Part of a small language model's weights: width 96.
Each number is 50 + 10 x the weight over its row's rms, rounded and kept within 0 to 99. Layers, rows and columns count from 0. The size before them is the row's rms in percent of the matrix's.

# layer 7 attention key, 96x96, rms 0.0737, rows 28-63, columns 48-95
105:52 46 52 53 64 54 68 51 54 30 45 63 62 36 53 41 43 41 55 63 61 59 43 51 30 57 54 67 49 62 52 43 63 35 37 42 41 46 52 73 65 45 46 49 57 54 39 54
112:53 55 69 51 43 32 28 46 47 55 64 45 49 60 49 57 55 47 49 43 34 37 44 43 59 74 61 34 57 47 36 42 58 75 70 58 45 35 46 35 54 65 54 50 56 64 61 48
110:50 55 45 48 66 56 55 54 60 55 40 62 48 44 63 32 54 52 65 56 60 55 53 43 44 52 41 55 62 44 59 73 41 54 43 48 49 65 40 72 37 42 54 43 56 53 47 50
093:41 52 50 30 61 55 59 55 60 55 51 38 63 50 53 42 40 48 63 61 58 37 44 40 39 57 36 46 57 34 66 49 55 38 50 46 47 47 48 65 46 57 54 56 48 54 38 52
066:51 46 52 48 44 44 39 41 54 56 48 45 51 50 54 59 60 51 33 51 39 40 49 62 49 41 44 43 56 63 28 40 45 48 46 44 58 55 69 34 34 49 59 55 58 40 29 40
156:42 38 61 54 51 39 38 70 50 52 48 43 32 47 43 63 52 43 45 56 61 52 63 39 41 49 51 57 41 62 51 39 34 48 41 41 62 66 54 57 44 45 60 59 65 44 48 34
057:45 54 26 57 60 63 76 37 60 49 50 51 59 49 52 42 50 49 52 50 50 49 45 50 61 37 59 53 51 52 67 62 61 47 48 59 42 48 49 52 57 57 44 33 33 40 53 59
075:45 62 48 48 55 61 65 26 45 47 53 60 63 55 48 40 52 63 46 38 56 49 28 61 54 48 51 54 60 45 48 67 63 49 55 58 44 42 41 49 60 43 39 50 37 53 59 71
140:45 41 59 56 44 41 40 71 53 53 43 38 36 49 40 60 53 43 48 62 55 51 59 38 37 47 43 52 46 57 56 34 31 44 43 43 55 63 53 52 35 48 61 56 65 39 43 33
085:54 61 37 46 56 55 57 25 57 49 54 51 66 41 59 52 62 57 58 42 40 52 46 61 53 59 54 45 53 48 39 68 65 57 55 50 44 34 49 45 51 44 30 35 42 48 43 51
138:42 35 62 52 53 38 36 61 54 61 47 38 36 48 59 55 50 37 40 50 58 54 58 37 48 44 47 56 41 54 51 35 33 56 42 48 58 70 49 56 39 47 61 55 69 42 43 33
200:58 69 47 49 53 58 69 35 53 45 54 54 63 55 48 44 53 64 58 54 45 46 42 61 48 52 52 49 52 43 53 67 60 48 57 52 48 37 52 46 62 50 33 47 28 57 54 69
067:42 39 46 25 43 38 42 52 52 66 60 53 54 46 67 60 44 43 53 53 55 57 46 65 47 57 51 49 35 60 27 46 61 58 45 53 47 49 60 52 49 36 46 43 75 78 51 68
064:37 41 46 55 41 55 56 45 52 57 58 64 54 32 63 61 49 49 40 45 68 49 35 33 66 51 57 61 55 72 78 54 42 57 54 49 44 55 47 60 51 47 63 55 61 47 42 42
068:46 45 35 50 40 47 57 59 72 56 42 63 41 40 41 52 37 44 57 50 43 56 52 52 46 67 48 55 59 69 61 51 56 60 53 38 67 58 43 44 54 55 39 58 72 63 62 41
078:44 37 25 39 50 57 71 62 58 49 49 57 53 25 59 49 36 44 52 60 60 42 47 29 54 46 45 45 59 83 72 49 61 49 46 56 39 61 43 57 51 60 61 45 57 48 44 53
091:36 36 50 26 40 42 44 64 51 49 48 66 30 46 62 53 45 39 31 44 63 51 35 44 59 62 61 60 54 39 67 47 55 60 40 58 44 62 49 64 52 36 55 52 59 65 63 57
070:54 54 52 47 52 41 41 36 51 50 47 50 50 44 54 62 64 45 49 63 52 62 49 45 33 73 51 36 50 61 38 48 56 60 47 52 38 42 60 43 65 43 29 65 48 42 31 50
069:48 51 56 47 21 52 54 53 55 48 48 44 34 34 42 48 39 45 75 47 32 51 50 55 53 50 37 52 43 49 61 50 52 47 59 42 52 61 56 49 30 60 45 39 51 64 60 40
078:42 49 57 35 44 56 43 55 45 51 55 52 20 56 67 58 70 45 37 42 58 61 39 41 69 46 74 57 37 34 48 59 65 61 51 53 54 50 44 51 46 44 41 41 75 56 55 42
201:54 61 39 53 54 67 57 36 47 47 49 63 66 54 50 41 49 55 56 39 46 37 40 64 56 51 55 48 53 37 47 66 67 51 60 60 37 38 39 48 56 63 40 41 37 62 61 63
077:54 53 40 49 51 63 60 37 39 36 57 60 61 62 54 27 53 55 53 37 57 38 47 58 55 35 55 39 55 37 48 65 64 47 51 57 44 48 46 49 68 62 47 42 40 63 58 59
162:41 39 58 55 52 43 42 69 53 60 47 40 34 48 45 60 48 42 44 59 61 57 62 35 42 49 47 56 42 61 56 35 34 45 40 42 59 66 54 55 40 45 63 58 65 36 45 38
145:60 64 39 44 47 61 62 31 47 40 55 56 68 52 52 40 52 56 60 45 37 45 42 64 55 51 54 42 55 40 48 64 67 52 56 58 41 32 49 43 59 54 40 40 33 57 51 64
091:67 63 39 55 52 55 49 27 39 35 50 55 62 57 42 34 52 57 60 49 26 46 45 64 54 57 48 45 55 38 41 65 59 55 61 65 42 37 47 42 58 64 34 34 35 61 52 56
118:46 36 60 47 57 43 35 68 58 63 43 41 35 44 55 59 49 43 40 53 61 50 58 35 46 58 54 58 42 53 44 41 38 50 48 47 58 57 53 56 46 42 54 61 64 37 44 33
059:54 53 67 39 58 31 54 50 50 44 63 46 54 41 64 39 52 54 58 62 43 44 38 44 59 63 48 55 60 38 59 52 35 40 41 56 36 35 47 57 54 46 24 55 33 72 57 61
060:35 37 38 58 53 64 47 63 53 67 56 45 39 30 49 53 52 57 46 57 69 39 59 39 44 40 52 48 43 66 56 53 57 54 47 38 51 47 44 49 54 44 70 42 66 44 37 33
070:48 39 38 27 52 38 58 55 66 57 59 68 42 46 71 49 47 38 38 45 63 42 40 33 68 55 42 50 48 71 59 45 59 47 30 62 40 53 45 53 56 40 60 63 61 67 50 50
077:58 61 51 49 44 44 37 49 33 49 36 43 54 56 57 58 69 50 48 46 32 44 51 68 59 57 65 48 57 32 36 40 53 46 59 54 47 41 52 39 41 40 30 35 43 51 57 44
065:41 54 40 39 68 34 55 61 59 49 47 64 56 43 57 58 32 48 52 44 52 43 50 45 48 70 61 52 65 48 47 41 58 59 37 44 51 36 37 49 48 49 33 42 59 48 48 40
063:42 48 79 43 42 53 34 42 33 67 57 38 44 47 75 60 54 56 29 47 64 54 34 43 30 57 55 54 45 32 58 57 43 49 53 49 45 58 51 57 45 40 43 63 52 55 52 58
082:38 48 55 34 45 42 51 61 59 53 40 60 42 37 59 46 37 39 49 44 50 48 35 59 58 60 47 63 65 38 66 40 56 64 46 51 47 52 47 59 49 44 50 43 59 66 58 51
053:64 53 37 55 25 65 47 48 40 57 55 38 67 45 51 57 55 53 52 54 22 52 62 41 45 32 65 49 48 70 51 31 37 61 65 53 57 53 70 52 49 58 45 37 41 55 66 63
071:54 48 40 51 38 55 67 53 52 52 49 54 45 46 35 49 61 54 38 51 47 65 45 65 43 36 64 63 32 47 63 49 51 45 66 54 52 57 49 66 48 38 60 50 50 65 63 65
065:43 65 52 64 57 51 47 51 47 39 49 56 47 50 47 51 64 54 60 52 42 41 55 44 48 56 82 61 54 42 68 68 44 71 63 48 55 37 44 48 46 47 39 35 59 59 38 36
# layer 7 attention query, 96x96, rms 0.0767, rows 29-63, columns 48-95
095:51 44 27 36 34 57 33 64 43 49 44 40 51 66 49 55 43 44 50 36 29 61 71 58 71 44 56 64 59 54 54 50 66 47 43 65 37 44 59 51 46 69 51 35 44 58 61 52
093:48 58 69 53 51 56 41 51 55 33 60 52 57 45 51 59 39 51 52 55 67 26 49 61 43 56 47 35 45 44 37 58 47 50 65 45 57 38 18 53 42 37 49 56 44 68 64 44
114:44 44 35 49 53 56 58 67 64 60 41 63 43 42 51 50 41 58 58 44 60 48 57 41 34 47 49 67 49 77 51 41 47 43 43 58 50 34 44 60 56 66 49 52 43 59 50 52
120:55 59 37 48 63 64 56 46 52 41 51 66 63 50 56 42 41 61 61 41 45 47 41 49 57 49 53 53 61 49 42 68 68 45 59 67 41 33 36 52 62 52 40 38 33 62 64 68
114:38 47 59 54 40 38 36 57 49 57 51 42 32 37 53 59 53 50 43 60 62 37 60 43 34 49 53 54 36 59 55 39 32 50 46 39 63 67 60 51 42 37 63 60 64 46 40 31
042:42 44 57 42 55 62 58 40 37 52 46 56 62 50 39 38 38 34 53 49 61 64 43 28 64 62 43 43 41 49 64 52 41 55 50 56 38 52 53 58 46 46 45 47 53 36 51 54
070:53 62 59 43 48 60 61 36 42 34 46 68 68 48 59 26 49 56 44 40 53 48 36 56 68 45 30 43 60 42 45 67 59 59 50 64 28 51 45 47 52 68 48 41 40 70 63 61
130:45 37 55 56 47 41 30 64 53 58 51 39 36 44 48 64 57 43 44 57 54 45 62 44 40 57 62 50 38 57 49 38 37 49 41 40 63 58 53 52 41 43 58 56 62 37 35 30
105:64 59 49 49 60 66 55 38 66 39 51 69 71 59 55 47 53 54 53 37 51 50 41 60 52 60 38 43 59 46 37 64 59 57 51 64 36 33 46 51 64 53 29 38 33 58 62 66
109:44 48 52 52 44 36 39 62 45 64 47 40 34 40 45 67 54 41 37 58 57 48 55 32 37 53 51 51 36 50 53 43 37 48 44 40 60 62 49 48 46 35 58 56 62 38 45 31
154:61 57 49 45 48 66 60 39 44 39 51 58 70 62 52 34 52 53 56 39 43 50 39 66 60 46 49 40 54 38 46 59 59 60 53 63 37 39 50 49 56 67 41 41 35 56 63 66
064:53 53 42 40 33 40 59 62 49 55 56 54 57 65 47 58 40 52 61 53 36 56 47 69 40 57 53 50 62 72 50 36 59 44 49 41 56 45 62 52 56 54 57 64 63 54 56 49
058:35 36 54 43 59 56 50 40 48 62 44 52 38 29 62 41 34 42 44 39 69 55 51 32 64 48 36 50 33 54 53 59 51 50 33 60 30 46 46 59 49 43 44 33 61 51 58 48
063:46 42 31 52 47 54 55 58 63 49 53 65 48 45 39 55 43 34 42 50 33 45 62 45 67 43 45 60 77 61 48 45 59 47 55 32 61 61 44 48 39 48 51 53 55 70 43 45
082:48 30 47 45 46 54 59 57 60 62 54 65 42 34 62 43 18 50 51 47 54 54 49 41 63 52 45 54 58 81 59 55 63 27 47 52 47 57 49 58 49 52 61 47 63 51 48 55
085:39 53 57 33 46 46 58 55 58 42 56 66 39 47 59 46 45 42 40 43 63 53 35 51 56 45 61 56 40 62 69 60 55 41 44 62 52 49 44 55 40 45 70 61 66 59 57 39
077:61 42 39 63 50 73 51 52 68 47 50 43 59 61 44 66 58 54 50 50 34 62 53 52 44 52 67 44 64 69 35 50 56 38 36 44 56 35 40 44 52 41 46 52 46 45 51 52
067:47 50 48 38 41 41 38 43 37 55 55 60 51 41 49 42 37 59 48 51 46 50 35 60 55 49 41 50 29 33 57 66 50 57 42 58 49 59 60 60 60 40 67 45 54 41 34 48
075:54 57 51 32 47 51 45 44 43 54 45 49 53 54 54 50 67 36 38 50 58 56 27 46 51 55 64 45 19 31 82 43 62 65 34 63 31 51 42 52 58 48 61 50 66 42 53 51
138:56 55 45 51 62 69 68 46 42 42 57 61 62 54 42 39 48 52 61 45 45 50 38 59 57 43 57 50 57 42 55 64 61 52 57 63 34 39 39 54 63 55 42 40 37 63 71 62
114:59 59 51 50 50 58 66 43 43 41 55 60 62 49 63 29 38 60 53 48 48 46 35 50 64 42 49 53 60 45 54 69 56 46 60 63 33 38 42 50 59 53 48 41 34 66 64 66
145:43 40 51 54 45 40 39 63 50 60 49 34 37 46 44 65 54 42 48 61 54 50 63 39 37 52 54 52 37 54 56 33 36 48 44 34 66 60 56 49 39 38 59 61 64 34 34 34
133:62 59 49 49 52 63 63 36 47 40 55 63 67 61 54 37 45 57 59 42 42 53 40 64 62 51 50 49 61 44 43 64 61 53 55 63 38 38 46 52 59 60 40 39 36 65 61 69
075:62 49 47 51 41 47 43 28 44 37 52 48 65 60 55 43 56 51 56 45 21 57 41 76 54 52 46 49 43 44 30 48 56 64 47 57 50 50 53 50 47 66 45 41 41 51 41 61
101:54 44 42 53 59 48 38 65 73 51 47 46 43 48 51 68 58 48 46 54 56 51 59 28 28 50 53 55 46 63 43 40 48 42 46 39 66 49 43 48 53 37 45 60 49 36 39 37
060:35 40 46 51 40 34 35 63 53 58 49 40 30 40 52 64 49 59 43 60 50 56 54 41 36 54 41 47 45 59 50 47 40 51 45 48 58 53 58 56 43 27 67 57 59 46 45 31
079:58 57 51 51 58 61 64 33 53 46 50 70 66 53 66 35 44 58 53 40 45 47 37 51 62 45 45 55 57 49 41 68 64 43 57 70 36 47 34 45 62 55 46 43 45 61 61 59
071:45 42 44 31 61 33 66 49 65 51 51 46 43 48 59 55 34 40 36 44 63 58 36 26 49 35 40 63 58 80 56 49 63 41 39 56 53 59 46 43 48 47 60 50 67 55 58 53
066:43 63 50 49 63 47 35 51 55 41 44 51 53 69 52 68 67 44 48 45 39 49 55 66 37 50 59 51 52 29 31 48 62 58 34 48 57 45 45 36 45 54 40 62 41 39 61 54
068:45 45 38 48 54 61 47 48 82 44 53 69 44 51 63 51 40 46 45 42 42 46 62 55 41 57 22 54 72 57 37 56 63 44 49 44 50 52 40 52 43 50 57 64 50 70 60 57
052:52 53 54 37 57 50 40 58 45 42 49 52 58 59 57 37 51 56 58 57 72 39 31 54 41 65 46 38 30 51 52 60 54 43 49 71 44 29 59 65 65 30 57 49 57 53 48 44
083:44 53 47 34 62 41 45 53 59 37 52 80 44 40 59 48 43 43 34 38 60 40 54 50 54 50 46 53 44 53 53 65 53 46 48 44 55 53 39 58 41 42 59 47 57 62 58 31
051:41 54 23 55 59 50 51 63 38 73 45 39 36 57 41 58 54 51 82 63 54 44 57 57 45 52 55 57 45 49 47 52 49 47 51 33 40 48 68 48 48 51 48 40 47 58 35 54
067:42 54 61 32 46 40 60 65 35 50 53 56 35 56 45 55 63 47 51 49 77 48 40 73 41 41 62 42 46 62 74 43 42 55 61 39 54 57 61 55 48 54 54 58 54 40 46 45
072:44 60 55 48 52 58 40 46 63 49 52 59 39 53 37 66 83 46 49 43 40 52 53 74 50 56 55 49 36 26 47 57 52 83 49 45 54 62 41 42 43 48 40 44 53 35 53 46
# layer 7 attention value, 96x96, rms 0.0824, rows 0-36, columns 48-95
081:48 41 17 66 45 74 44 53 53 54 50 47 51 45 39 62 41 64 68 33 62 76 53 49 55 48 60 60 48 63 34 54 47 32 35 58 61 57 53 62 43 36 53 54 41 58 53 50
079:59 58 37 48 49 55 54 50 48 61 26 57 55 52 45 28 47 64 53 36 67 62 35 52 51 59 71 40 77 55 50 52 47 62 64 56 60 37 72 41 50 49 43 46 54 58 55 53
092:42 55 52 34 66 50 54 46 50 40 56 40 42 50 53 60 50 76 43 54 55 53 37 53 46 54 49 65 47 51 54 54 50 64 59 35 64 36 50 43 74 46 45 48 49 60 77 34
085:58 41 64 41 30 48 59 59 55 46 56 54 49 47 57 61 45 39 50 57 66 45 63 49 49 53 28 48 40 45 52 39 51 51 62 46 74 45 58 51 46 49 55 49 59 59 46 74
082:51 50 49 42 50 72 54 48 57 65 52 51 51 58 38 46 63 59 56 52 52 43 76 26 45 58 61 57 65 67 33 51 55 43 45 69 47 42 61 61 47 43 54 42 53 41 53 69
081:35 60 43 43 48 51 43 51 38 60 51 51 54 39 42 44 58 57 30 48 46 33 42 59 46 72 39 55 34 50 38 36 47 09 48 52 43 58 56 46 48 45 45 49 58 40 61 46
079:47 43 60 59 38 65 56 48 65 56 59 51 27 42 78 54 53 37 52 38 62 40 59 39 62 57 55 64 44 46 62 49 53 56 53 49 55 62 44 54 46 71 53 58 38 31 69 39
088:39 58 54 57 69 34 61 53 67 42 48 41 47 59 49 29 38 77 42 49 58 48 43 55 47 56 43 63 53 66 49 56 58 48 47 56 65 52 55 38 67 58 43 38 60 53 59 47
083:46 34 63 29 61 38 47 58 54 55 50 42 47 63 53 38 42 73 69 67 51 58 56 60 59 43 41 39 49 60 44 50 46 37 47 47 64 32 36 48 49 46 41 28 67 49 58 35
086:51 52 43 46 50 38 52 63 35 60 46 46 60 44 39 43 50 34 51 29 52 51 38 53 56 42 60 50 53 44 57 59 48 54 52 55 31 53 54 50 32 55 53 38 49 35 47 63
108:61 61 36 52 46 52 53 39 64 48 39 58 57 27 35 42 42 55 41 73 41 47 48 44 50 62 45 33 36 65 55 45 64 42 65 57 39 68 46 58 54 40 36 61 40 50 49 59
080:68 54 57 43 57 44 65 67 49 56 43 42 48 44 59 43 56 48 56 55 63 40 43 40 47 45 42 21 71 57 64 44 66 50 44 51 61 42 54 41 33 70 62 49 49 49 43 49
083:71 41 48 46 31 64 58 58 46 53 52 71 62 54 57 53 40 53 57 42 45 56 50 55 56 52 56 63 53 53 63 37 50 43 41 70 31 51 49 57 31 43 58 43 61 39 37 63
091:50 54 47 62 48 66 54 54 48 64 42 37 58 31 33 45 37 58 61 42 64 51 52 36 52 59 67 50 59 55 52 56 47 29 35 70 51 45 50 45 44 37 56 34 51 54 37 66
084:49 53 67 51 64 58 47 42 47 53 45 35 50 31 54 49 45 47 44 49 39 50 42 48 47 44 65 31 60 47 62 54 53 34 72 43 53 60 47 38 52 66 56 32 50 72 63 54
070:47 48 44 40 49 57 57 50 68 41 42 66 44 28 28 37 40 62 44 66 65 59 57 47 41 47 44 46 57 55 77 57 51 47 50 56 46 48 55 37 41 37 38 33 42 65 31 56
086:66 65 60 30 37 53 51 55 49 54 42 55 45 31 49 51 49 51 49 40 39 53 45 55 50 55 69 42 68 62 49 60 44 32 43 53 42 50 50 38 46 38 63 47 57 78 36 54
085:60 53 52 49 57 28 63 56 33 53 43 32 59 42 64 39 44 52 62 23 50 46 63 35 48 52 36 46 55 50 48 59 51 65 39 75 65 45 45 39 36 53 54 62 48 67 53 58
100:61 66 44 60 49 44 41 44 61 60 53 42 44 39 36 34 43 34 59 72 39 74 50 34 42 53 28 46 50 56 44 44 47 25 61 56 45 68 61 50 24 56 60 45 54 50 56 58
078:46 49 58 56 58 61 72 58 65 53 58 54 47 32 36 52 56 49 37 42 55 39 37 43 43 48 53 71 37 31 65 59 44 33 45 53 39 33 45 39 45 59 63 60 55 52 57 58
090:63 45 34 46 56 38 48 50 44 48 54 47 51 42 46 57 46 61 54 27 49 54 34 43 59 43 73 54 65 64 42 58 54 55 43 36 62 34 43 44 53 49 42 37 61 67 67 56
093:56 58 42 52 64 58 54 47 50 51 35 65 45 65 69 60 48 54 64 40 61 64 32 51 65 46 59 55 49 31 51 71 52 65 50 38 55 64 66 64 64 62 53 43 43 37 56 48
083:53 48 32 61 41 41 58 54 57 61 47 49 56 47 33 58 39 64 55 46 60 44 60 47 50 37 52 38 43 63 28 53 66 55 55 57 66 47 53 35 74 41 50 51 55 45 39 53
086:46 49 38 38 62 48 49 58 51 56 38 34 54 40 52 43 48 52 81 41 53 53 49 49 42 54 47 31 75 61 62 54 56 56 32 61 41 48 38 40 50 57 35 60 66 68 48 49
081:43 59 42 57 46 53 74 50 59 38 46 57 60 25 51 56 66 48 37 60 42 49 56 40 51 56 54 34 37 47 61 49 35 48 65 38 37 54 55 47 52 64 54 57 45 50 52 38
082:65 49 55 37 37 46 51 46 29 42 39 61 54 53 67 45 64 43 51 38 52 35 52 35 52 48 46 54 63 38 58 44 50 51 36 53 40 40 42 52 49 40 39 55 68 58 38 43
092:43 44 44 35 53 54 32 50 48 53 46 50 58 60 50 64 25 35 63 32 53 42 55 51 45 49 47 50 55 61 40 21 54 47 47 64 44 50 41 50 60 45 32 70 57 55 43 53
085:52 50 38 25 40 32 61 58 67 50 37 52 41 44 43 57 37 48 51 56 59 52 52 45 54 59 55 47 50 44 65 49 46 41 50 56 48 55 42 42 62 56 46 33 54 63 41 34
085:69 63 55 60 63 49 44 54 35 44 50 57 50 34 36 41 30 66 22 47 54 36 51 53 49 40 65 48 42 54 40 59 42 54 64 36 33 57 54 72 45 48 60 42 36 57 56 55
077:48 51 35 61 53 46 42 53 56 50 49 31 56 53 31 53 38 52 56 62 50 63 47 47 46 55 56 53 44 60 49 34 57 51 70 52 55 56 45 41 39 27 41 76 38 42 44 49
090:68 56 51 50 48 66 48 47 44 46 52 64 57 38 56 49 42 42 56 50 63 53 52 41 45 63 50 27 64 54 49 54 54 27 41 58 47 60 47 58 36 55 61 49 44 55 49 54
092:57 43 48 52 52 57 38 57 41 42 53 54 59 52 45 56 37 52 67 46 46 70 72 67 46 53 34 37 65 55 48 30 56 50 45 61 56 43 45 46 40 56 52 46 47 39 47 58
129:73 59 57 69 49 33 46 51 61 26 42 52 58 62 53 56 69 34 48 63 33 42 56 59 41 53 57 40 53 44 54 56 65 50 47 56 51 52 53 54 62 49 60 37 54 43 59 50
121:86 52 29 52 53 36 49 47 56 50 40 53 52 52 21 44 45 45 61 45 47 54 47 45 48 51 51 43 35 47 44 50 44 49 51 55 54 49 42 44 60 66 64 58 58 52 55 57
141:64 38 38 61 46 59 48 54 56 44 69 72 40 52 45 59 60 54 59 66 65 41 49 59 36 47 45 44 52 53 60 51 64 54 47 64 44 25 50 56 54 57 53 54 40 50 55 62
125:47 47 34 53 50 37 55 59 60 56 23 63 69 60 40 57 38 53 55 50 42 48 52 52 51 37 56 51 43 54 58 46 50 44 39 70 56 40 39 59 72 57 53 70 45 41 56 55
132:76 59 48 50 32 46 55 51 47 49 66 43 33 42 39 49 57 40 63 43 56 51 51 47 35 52 53 54 59 52 49 61 39 41 48 51 56 44 56 39 36 30 40 45 40 53 50 51
# layer 7 attention output (transposed), 96x96, rms 0.158, rows 0-36, columns 48-95
077:55 55 53 40 50 44 22 56 41 31 52 63 54 45 28 56 59 47 40 54 61 57 38 54 47 51 54 52 54 55 48 38 56 62 37 64 56 48 45 55 51 52 30 54 66 56 51 34
079:43 47 61 37 73 56 51 45 50 58 71 28 62 44 47 50 53 31 39 65 47 41 50 53 67 46 51 64 46 54 50 47 36 39 41 55 61 49 52 50 48 44 59 53 42 43 45 34
095:51 61 43 44 54 66 46 57 61 43 41 44 42 66 46 47 52 36 55 46 41 57 65 49 47 49 64 60 55 38 39 44 62 57 34 56 69 45 68 43 50 62 45 58 50 52 37 47
082:42 63 46 67 66 44 56 38 43 53 54 51 29 35 69 46 35 53 46 47 31 66 55 42 49 46 58 54 43 58 60 60 55 42 54 34 41 49 42 42 43 35 62 39 58 35 51 53
081:61 62 63 48 45 47 50 54 44 26 53 62 71 43 40 45 59 62 52 45 65 50 42 60 55 47 42 44 54 60 51 49 41 49 44 54 39 56 43 58 49 43 35 55 45 48 70 49
070:49 47 57 62 41 37 36 55 60 51 29 58 66 57 45 43 56 48 50 58 62 64 38 49 66 47 35 34 50 58 63 58 44 73 53 51 63 51 37 53 53 60 49 51 47 61 57 59
077:48 42 28 54 46 60 66 68 56 48 40 65 34 47 44 56 46 54 50 54 38 67 59 45 39 71 55 42 45 46 42 62 59 40 49 52 37 52 46 53 35 42 62 37 45 42 37 64
076:56 66 46 41 42 58 35 58 51 41 28 46 59 68 36 51 59 42 49 56 41 42 61 61 57 45 53 47 45 34 42 39 54 58 37 46 70 57 49 56 53 69 48 57 47 59 49 40
076:51 61 55 41 56 51 43 35 55 33 52 51 51 59 50 46 58 33 43 51 46 53 66 55 51 48 55 51 54 14 51 46 53 67 49 43 77 56 48 37 60 50 43 62 37 43 47 67
091:51 45 43 50 45 55 58 51 44 68 57 51 54 37 54 43 41 34 45 63 42 41 32 57 67 69 31 45 51 54 50 45 47 30 45 51 30 38 47 61 45 53 62 45 52 53 59 38
100:56 55 54 49 36 52 40 41 51 50 56 51 57 60 52 54 44 63 61 59 54 62 35 55 57 53 44 46 50 79 65 38 40 63 43 62 62 62 62 66 53 62 45 47 54 56 57 47
078:50 53 46 56 74 51 61 41 65 68 67 46 58 33 59 38 47 52 54 59 44 39 69 57 60 44 61 44 38 43 52 58 35 37 63 39 41 62 46 44 59 52 49 26 39 33 47 54
083:37 54 63 56 48 39 55 40 48 62 61 48 57 29 53 44 43 50 44 50 52 47 45 44 67 50 40 44 50 66 52 60 47 37 54 48 43 56 58 42 53 37 62 49 44 45 66 75
087:65 65 59 49 56 42 49 39 47 43 72 49 71 42 52 45 58 46 52 58 51 40 47 59 60 57 61 56 57 58 57 45 37 40 38 52 56 50 50 54 48 46 46 40 41 53 59 43
085:59 50 43 50 44 54 53 44 65 58 56 52 58 59 56 35 40 41 56 54 40 49 65 62 53 70 49 62 52 50 63 40 52 49 41 48 64 50 49 55 47 56 62 43 53 47 19 59
073:64 65 51 48 53 43 39 32 35 55 57 37 64 52 60 52 55 41 54 47 55 47 37 57 63 47 54 46 57 62 61 38 35 50 41 55 58 64 51 59 49 51 44 48 39 44 52 42
083:65 45 60 55 65 46 63 37 40 64 81 46 78 38 54 35 45 35 45 55 59 38 44 49 65 50 51 59 51 65 57 51 31 38 46 44 53 55 58 47 52 53 47 43 40 36 53 46
073:56 38 55 31 55 46 53 41 45 56 61 46 44 44 45 44 41 50 53 57 43 47 46 62 58 40 59 59 50 46 50 57 38 39 53 49 49 63 59 45 55 46 55 41 44 26 43 55
112:47 39 52 34 32 48 47 41 62 58 56 65 65 46 55 56 47 61 53 48 56 61 43 59 65 58 50 39 46 73 63 55 51 56 44 49 47 63 55 51 46 60 47 52 45 44 41 49
080:60 68 44 60 48 52 51 47 34 42 51 47 66 43 55 44 61 47 57 53 46 23 59 53 59 53 54 36 48 63 38 46 49 43 43 53 50 46 52 54 38 60 52 39 30 56 59 40
091:46 48 65 50 67 62 61 61 39 60 66 46 56 58 40 39 45 31 36 52 50 49 39 57 57 43 52 55 47 36 47 48 49 43 35 56 59 46 58 56 53 51 45 62 54 53 48 53
088:40 49 36 56 47 66 48 52 54 51 50 45 52 53 49 57 59 52 42 49 55 55 57 38 35 75 66 70 48 49 55 45 52 48 54 54 49 26 53 66 46 45 52 55 48 53 32 49
075:63 64 61 47 47 50 40 58 44 35 47 43 63 62 35 50 60 53 51 55 54 48 45 59 53 39 57 44 48 51 52 33 48 55 31 53 52 54 46 62 46 65 44 54 66 51 64 27
086:58 42 57 25 60 42 37 35 55 55 63 39 48 56 44 49 41 44 50 58 50 48 52 49 61 42 55 66 62 38 63 49 37 53 56 48 78 63 61 52 49 44 49 46 34 44 49 60
083:60 58 48 58 65 54 61 45 49 64 60 62 57 46 72 55 42 66 63 50 52 49 39 51 46 54 58 41 48 75 68 50 42 55 56 58 44 55 58 49 47 50 38 33 28 56 47 63
069:39 33 57 48 60 48 68 49 56 70 63 43 43 46 54 41 30 43 47 47 46 49 51 54 62 50 47 48 56 37 41 65 51 44 63 45 43 55 58 51 52 41 50 39 45 40 55 66
094:45 39 64 32 41 37 33 43 40 39 56 42 45 65 32 53 51 53 48 52 42 50 40 51 57 30 40 48 64 38 49 53 46 65 53 44 61 54 54 47 46 45 52 50 68 36 68 48
079:56 64 55 45 60 58 45 49 45 65 55 54 59 76 65 56 53 56 46 51 49 56 57 46 64 61 64 49 61 48 60 49 39 56 50 48 72 59 62 49 53 62 55 53 32 47 53 54
081:63 52 52 64 46 52 42 46 45 53 66 44 73 57 50 51 53 37 48 59 48 44 41 58 61 60 38 55 34 64 56 32 56 40 36 73 51 47 39 63 48 51 45 51 60 56 57 44
063:48 60 56 44 43 50 35 58 55 43 41 47 53 59 35 52 58 63 55 61 56 52 38 50 54 41 49 40 55 61 57 54 50 56 39 53 56 60 47 53 52 60 42 62 51 74 72 24
073:44 39 43 61 57 46 57 30 50 65 69 53 46 34 61 50 47 43 48 49 49 57 53 58 49 61 51 66 53 58 59 60 48 43 70 51 46 53 55 47 43 36 56 36 46 33 22 70
072:37 46 50 53 54 37 51 33 47 55 56 52 42 43 56 51 49 53 51 49 52 56 46 50 45 47 37 48 50 44 43 56 45 52 67 44 45 54 51 40 57 29 49 48 58 33 43 64
130:39 51 45 48 51 48 26 60 34 61 56 47 69 46 27 50 41 45 71 59 39 62 59 49 45 56 37 40 62 54 45 49 51 58 45 51 53 49 56 55 46 50 37 41 43 42 52 45
133:41 49 48 46 35 41 63 46 38 48 73 52 45 49 40 51 48 47 52 71 47 36 63 61 56 39 49 63 63 72 63 42 44 57 60 24 65 64 44 49 38 65 54 50 46 66 44 42
160:57 43 44 44 61 35 43 54 53 40 43 40 28 44 51 50 50 41 43 57 42 65 36 38 55 43 59 42 35 66 64 47 48 50 51 64 54 64 47 56 59 58 57 43 56 60 46 43
142:51 44 57 44 50 55 69 36 36 47 52 62 43 55 42 27 47 34 37 35 67 42 54 32 56 46 41 54 64 43 53 49 31 59 53 31 41 54 33 49 44 56 49 32 47 70 62 49
150:43 53 41 37 57 45 35 68 62 43 34 53 42 50 46 60 45 55 67 52 39 46 47 76 59 52 72 56 40 58 62 38 73 42 52 52 46 37 42 49 42 55 58 60 38 52 53 43